config.toml
n_kv_head = 6
d_mlp = 3072
vocab_size = 8192
norm = "layernorm"
norm_eps = 1e-06
qk_norm = false
init_std_o = 0.00546
init_std_up = 0.0218
init_out_by_depth = true
lr_mult_o = 2.0
warmup_steps = 200
decay_shape = "linear"
batch_tokens = 131072
seq_len = 1024
steps = 6893
Each number is 128 + 24 x the weight over its row's rms, rounded and kept within 0 to 255. Layers, rows and columns count from 0. Numbers have three digits each. The size before them is the row's rms in percent of the matrix's.

# q: layer 5 attention query, 768x768, rms 0.0465, rows 0-31, columns 288-383
# k: layer 5 attention key, 768x768, rms 0.0472, rows 0-31, columns 288-383
q0 105:149160127124119124140140142174174145154098135138114181168152154107141093120148165132112083101166120107118112122130125148115129127117140101090149092093146127146111133164116121129149135131122139135094142107097112134084114113106109142117143135146153148138102148125119132170109100116095129139
k0 107:178157140119089153093122116121151123137120122112144130141114184122134119119158100118139101147116122173122129118151116110096126141092128160166124097124121099092074119119136092136148113124138144149153152113113121152154139147127094132094121147104117142125103132135069154147118137071094137139
q1 101:156107104138118189108114145153176143142096120121150126169133118158140135138085180126120115134091080137114140138142109147118144141157075142145130103141128117132179122133097159173147155094128090112153146122161143153093122100099150093146135140081150156095138134140119146136081147114156158101
k1 109:149120118108185134135121150146150145177117135136158173170109109156174163172139151107103107141060116135126111151134098153130144149104146132115114065110120094140097123131133125167124128118145132143126141110102142109148146110127142103127182118091133162130113150153124089150148138145119093131
q2 104:092126099110129101125112128155157127107130140145173095166134136148159106143152156116112137133148133111160135132121104171119090133150113193136160098155153155125133141111142108128151115127157150129112133145144086110136141114122143175145141087047156130128161124107182109126109112107118143120
k2 108:094119166116169100083137106143146124110116163151129158147158096091153090108132130157106155143170108141153162126126086130132121138146126118106127165112128154105086109139116109139126151113127147118136144126115108122104134103082122124122128129119136159159157074101144119080104117160169133124
q3 104:087083130141137130130151131102123116129131091158138118121095118121128155106132087116094140112142109167111148128133105167107078135103158132114158131163129112089158134131120158125131125141145150133108139102104107122113131116119119131108106145134125117127133138131139137114129094128153078105
k3 104:134148140161069164140131113113117141142124101111135148119105121113122090150137104101133109129123105118089102118093159150097102101140141137092091132111084140085162108146126134136149120135144173115122141113126167162133104099162132128118126127167106152091125137104148089114141095163112131106
q4 097:149157093106182121154146130111140110118122139121133169128098177115129113126120120142115203143140116138107136120094116143117113140109133139085134130154127125174120167147117155161168121152145144159118138152103124157118200134099150099149086121141137097155112149123096142136137082121187136091
k4 110:125113117079086104112122157097129129095110173113153167141124157092145118083115183134156092107140094118120083123094118106146113162107126097107133169093109136135134127130114160143124138150121098106093139101133127119135140176134100123112115132135174128183137143171150128128127109092115121086
q5 102:174127156123122124137163106160117081174144163105166126156123081108155162114120127100098096118115115107147105131118137102169084161155125150142138095113133172119117132152090140132111142142102157108119112150171129128159122093128144092101113131113124134158148122106143118120156111104123107097
k5 106:149119121156099138138104083125133162136072114163109118111156153103140113107112137098148141107140150144137159174087151100161123162146133113177115128087107117061111105133152138159134116097134144128143123125108100142138111129129151099156090146121089090159111124102146133120102160132107152131
q6 105:128120082136179131134140113117142138135151121099116161139139151129090160175087132109130099153078127092158144102104135153123135151119087100166141132087125100143122099119151166161129110119147147093119137125161124114088069127135107103133140081122173141134138123103107110073089137120121142069
k6 105:154110129146167163149122139099115131179104127147150093103101101091127112139107213094114181150123128124131163099117149110139113132106070149100094094126115123153130119104103131140123097167098153137140180131165132116160148157144108105143169083077137104155180199125185114102092110135163119127
q7 103:131149104132121164122131117090146095109133137124113123145121116173164088132113130118147115176116156090123125155145167104109128122056109097167126099152118129094123057093151018112146147126187138167152148171134165118140143123156069152136134130138110113134126091148130112124107144132147135125
k7 108:131111128082111191089128139107122129130154175092082132113132098161180103133129141112141117136094112093181110131086102097138136133102107148130149140127124139123091121170125088187092131101179125127134154147131129123124092134145113131130184130116142139156127102152144116174105129094110110115
q8 102:148135168170113091149125142103105140153117091149143136108151115139127125119147113145124128123128140159078065156102142157155145146142138139147118134142105128107127069168088081145180147147135127120163108138123162099111163118073122126111101140144128178126121153085147140121128068128156147184
k8 109:097142178138127119146146133121149124149194131093130116136141107162161100104113110137146127103105130162071121114156091127125158150127115140128176099121104171153181098153121108161108150116107144109138149126152188104103156122103081136151137162143117120139113126086127134102109142124137179133
q9 105:181130088092098104105144106107123186146155158101154111152141134150150177148132089115150110112150160144131100149103134095101158104140128150136099113074155101111126115112141122123162133124114149127141139168150081132108099190104144102116114105122149113184152132127136117157110091091115138147
k9 113:145153110146110112102140127146114147154134118105144099120134170152147119139129147081141126139135162108096130123132125093070146135128148155110126122100138121090123160127150140157145126115109124145143154130138101100157142157132128151183136119136116118174128114119122085128146123089098120114
q10 105:125126159132140122148115100122102132104116146080163138134150162141146113135135149166130134095145087132203109125109117111139113141147159159131165111147133090142122139109100175146113140137143144128175131133113128144157130133120141135129117106155141153124144117115141144137133152126133207110
k10 111:080075156100100086146140083105080125155113119137143116170124129165181107088132120118139171128092073144170095151086175113158130179111116120093122139117134166127101136113112126143130140135115155172159115109085114140101109121089130104131068143140123138166152118153133157163115140144153124125
q11 103:113116121096124109164129120097138111134103168110085139138130108130115078124122160119071086123135125139108161128148106169078101135121126112113136130092133126145138162118143161097151072135155139114122177139125155120126154168174142104134143134126112132163168112104091110115176135111130142160
k11 108:123160143094095082176151079112140171090137124142096167139169137135132135104169119149134089157115101122097143132143150146104108152098115199144126121134114146116123163099108128147174165173151134136122123171119108075138124140171147099103129143144128172154107174121107138089139121107169113121
q12 106:128145126072145098122099135138138096150115138118150151170176157173113102104149089104103144100129151103134131101131092153126089147109137141155170123087129137096079113153135121111151105057111100161117147120101121150120111116129111095168104121059142151115169166130087080112120118135118119136
k12 103:129114122118150104168137115124120159156106165085132132147160144160059128130148111110122100156131133101106107166127122128134130143125109117117160131131157132137126120125141110136118143132126124124107140126101131122178160158156105103153141126109134128138114170188111140142149097121140074111
q13 102:125116146145138161125149136113137127143108121117146134114091130132125154108145124175119135145134126094134141049127122143099173153143134144108109084089127145114126170085134154147095135120139141108152153134099162158140086112111140113147145172122157155138105171096139127127136117130144110111
k13 110:166126138137111148144132140159149142125135158119122118092114152119117147145162140139111120127115116178149112142108155112120110094138112122120084156098102143128171108122109131130114150119104152106097106134120116125145108147170137105142125132133180127155159137141151115093147119132100152134
q14 104:139072158159147111163152120110135128114117116133135143112111123134132156123111111102117158107151163085124121161140102200160167140191119121104133083129132134080174144085127102113127156131117131081141103123123125152095126156103148147133117127159108104132150084129144118130151117131156180093
k14 106:137103098160114107149114085121155137129112079104156135118093112132137127132096111107119111119124084109123114126146100160156163115168100102069145116124141121131118108108158110152143152130131126118134133100152128157105145126222162136135102128110123124163190147179134115118107142075136120119
q15 103:131117124096124121108117134109105121099093161159141142083150104079120140129138103131086125148112117103141097149128083126120122164117092166115138127079168106126091119150143132150118109127148152159120139116165142123136132111161091094140167139142093147109161133124123109135123131114098136117
k15 115:164120149084160110139130144117116138159084109148119132124177198112111129122120121107070139109102120112129117150162137139094133153143097145092164078122147098083092091126156133136092114122107136129074171125143161147114139134131117121084150148117128097143129111172107111146140118154115157162
q16 102:119145112124103151117122122115142101121155138099145144124137135120152163106100146099151155123108152111148105126109138143139114147120137130119115114140150095142133145131103131163163145160118150165123097101112181153174157132126083136084133132150129162120131136122116160125153160180137127142
k16 103:112149130109096150174140137152131167155134147124146105164078146138151105088135147115140145127108128075158140129131162123153128117120196123105145112154144137156166125138098131110160117175126131134123147124124155105149176118180123123127124158092094136152161150145117155097090155106123132135
q17 108:151105142159084146098156075099096147144153146102113113090142134094118148154148131088132137148183078145112124088129105124117104123163105179141154136162114109123156103153120139116115103087101179181157126105144120186152138133127142101152107094161106144141113143121137127146154115143143121152
k17 113:124128114149082128169129087109131154141138159111093141141146137164067102120130179101117141135172128120125092126070120108111119137082097126132166153111146082124121111157137124103091086129101095147117135149130094127133145151115114129117056121111132136120109144123131148119125120162131116120
q18 104:133117145114127166113085117153079158117097146121098133166137104121131164127119108113129129104164121192122150126107088137137127177116131167130120157147089110082120102143166128171117141128119101100145162120117127140123126108167159125057136104170110131133125126142141123150120091126142086130
k18 113:120087150121153149098121118098117145133151141105111093148155088108104134103098137106107150140161104125124158106102145122114122124143106145093158157130142083145139080111180144087131125113094103163148093115132112139079114100131207105137149080096128115142105131111154162142137137066125114126
q19 099:115159130157174139104125150143116120101121164127138130143124115089112159090125127139160154143156102139122119081106142068146138133141113125140155156143151114142147134117155106128106156142112153119095138131101149146156121116141196131094145172102153120117144131114108136165121091077137130161
k19 110:117180159096168115130067164159155168092099191179159174139095135140107152094100103105136143123137127147184158097103163091113117130137148169141129174093151119166136118096156102161131134104123168138131126137116131118137075112133161078126129135091144107105146118095161072138130122127145073109
q20 102:092139092187156176140101140104082126124112121143133134114126162117111089111167108143116103148167154134119139113114118128099108094171143089131096120143149070159096114113118112134159180173149143169182130116099126141152179125169093117133157092131111125149106116120114116164199148119156159109
k20 106:140100068159137169104151128140124113141145157118124143124115175088147159121143106128126106139163112061129118122121117142146123136165093135136139147126132113152088165119086172137144153143184101160169086104095108125109177149148105114131136123167098132139148106125153093122082130119150147128
q21 108:113147124134129100068128124135165138087157108145149153124096154118122090122122137141114137137146129093102094113101148132159124135169093123171161137156101115125149141124143150128125133096157102154120145132112123155145107135153138133103083093124149103110106103114080140126143128130143132108
k21 104:136112109117138060126126139097140109103096132125126129148103144116102138109116148106149142126134098143105098127149121163101116113103126105124084154138090116124087173140156142109126141106172118135099136175106096148142064129131082162116087091159130110147131136116137142095124142177079100142
q22 099:168159113145102137125099108163084102114145165151123108114148133147121147113094128117140117127127121116117135099148056109132153120147136108091118121132169179109133093121111116100141135136111104115142115105128148118153143141104121164070106137185113125135109159119156077132103140139079115164
k22 107:176150128111115157075116127114095135116096141115160089163101113116120152129114156140180137150112172129171089137122126139147136086141147119134132160154155155148127159092137110153116100156162113136175156121137109151122158159100146164127111147118088150145115134130110150113158159098085117115
q23 102:174165122136122090129123110126079099147125110127144169126156088115124117137137096134170148162122160181125125128133108131098169113101142125133105137082109123110105168057149127155097141115093123158134178139086139118149160143156133109105093139122137118138141140134142128123129134105122115124
k23 107:171143138168142117117129104130127113136098151099145143136146097118101114157098145155145121124165123144129099137100080120138138111172102155137113121192123120079157135123169071096108148103151096157177113110138134152157102188156116122139138149093124095109134109155109081099119137156116098115
q24 104:111145154140093112099138154099133151174101145141132123091138115133081121127076078143123116115139157135051132155144115091126121123098139140175148161127143142162144119113105140128136161125148098158142127117128121085118087094130161120135121148108125142106118120143137181149091138135118146156
k24 109:125124164155136121159146193076137131188107082111141131153097123168093113102103130107094114101127131143119142153122122135130168134139160165156102150129150122090165105121144126117138152172138103137123102130098103158142088168181133134114112152138137112109139102127137124146140117153123153129
q25 101:120131110137141184111141145186092133110137118137104142129151120115105138122133164082108113132133092169140132137062130137149103162196136084163079176084158123135127132114151125127129107155087136120103114133096189142148123130096127154143101143092105130136148109114146139133125130127141158138
k25 104:140102137119157120117121118184106126100113100146156149154155150109138166143124151125145139087103132109182163105135146125143150119145124144091108146132149116095167128151169150110094143142165123171119142169119149122130138115105089151153113136113136131130151135090160140127156164097089140094
q26 101:112107132168172088129113093121097118118090097135114114116123111125121150127134132113177111115145129130102130146120157128173112146096148102137130125103184139173112169136125100125158147088147153158102144082154118146165160102166179092115126150132108133143128100169128102115160141121168127141
k26 102:166111083133134119134140117125112056135072083115089196124094107122137157138106101122134143146136064093153135115145167112173145123107122112166110162159161072130127154120138121126135131139130106148109152128138127070147150128148140108127152150120098102123127104143115091110103144117167144145
q27 105:124153146153083145125124109088104133141123131095125112108084129148114154141149167126119143090154172096088133148155136112136090117112122151138130150110123108098134129148165171132130118107099144128119087076144170080131141126139139131166135123158152122133182193107118123162131147142105132135
k27 098:139119143145097121152087104180088091168160134092174092123158120150125107112120132127115151151136122127114098143177187138138083154127167158124136151089140174097138130137112122100106137137108129164109119125122153080138173119124144174133143154121124123105122094100164129132104118096100107116
q28 101:102137122134142138131072111134158146163106095127071102118121118152163096140077157105180110067102160139124110134134132056091147142112160126128149109128138147120105115093110099139123097112127116105092117110126108103159136153133092110172125081137136132166118079116112093111101133128155148145
k28 108:146109128122107191114085150141163136149121124119096155116169128142110098102138121093188149088097165112110127105146112130137128130113119091120104140177105104134142095087166107128083140156124115131142112092121160115116126117129114097100132134130164130116136148136121138073126152177132124119
q29 100:120143132149109141135128144112113170118110140093134118123169129146151105153131154154108124159104137145114116121137112118130098094077185129132163151150112149103137102099087096146124139143140116142101134129119102143106161163196108131129146159137139128066137130150111143136115158145142123170
k29 108:112146135158100107103102113109113152153122115106115106096149139148152113119089121132130154143157137137139075098136154122138095087097146115147191138131119113123121130132070145127122136131136100137128157140120120110169083144113099164125148140130139132134105134131122153134097113170156146138
q30 099:092144153109109140114146157099131148123127125146135093084120145130097140095146108111098077124135173120120119141108118094158133117114171115143145148085152121110134163175120103107117151130082122150121115147156138121168155091156116118145156136155115156146162140111120084139166128180125110133
k30 109:092135155136146086072144119103151099139195091102146124112168101160148114111189132113105088146110142151148130181128135132137148143120146103158133156116137092132124096120136120143137154137167124136129119104129125108154139135133115092112132134105120101115143149115070126126159172148115102082
q31 105:108121109189123177119165139073108114106152126094142101118121124171137125130146110111072111101114113144140177137155147121130116160126172113145120123116134128115111115130101161145110113147085137138141117138110097140124166133128150142154136091125157137099142116103112123131124118108110155155
k31 106:070169124139152133089101148120101149130106156100163169155136133122132064164088147118097105114129175157128116111168123146097114160124182100123098102131144151106099104116151150129129093085155146145141152118114125138108112083111136147131140129112168164141131139074105092102130164151121119126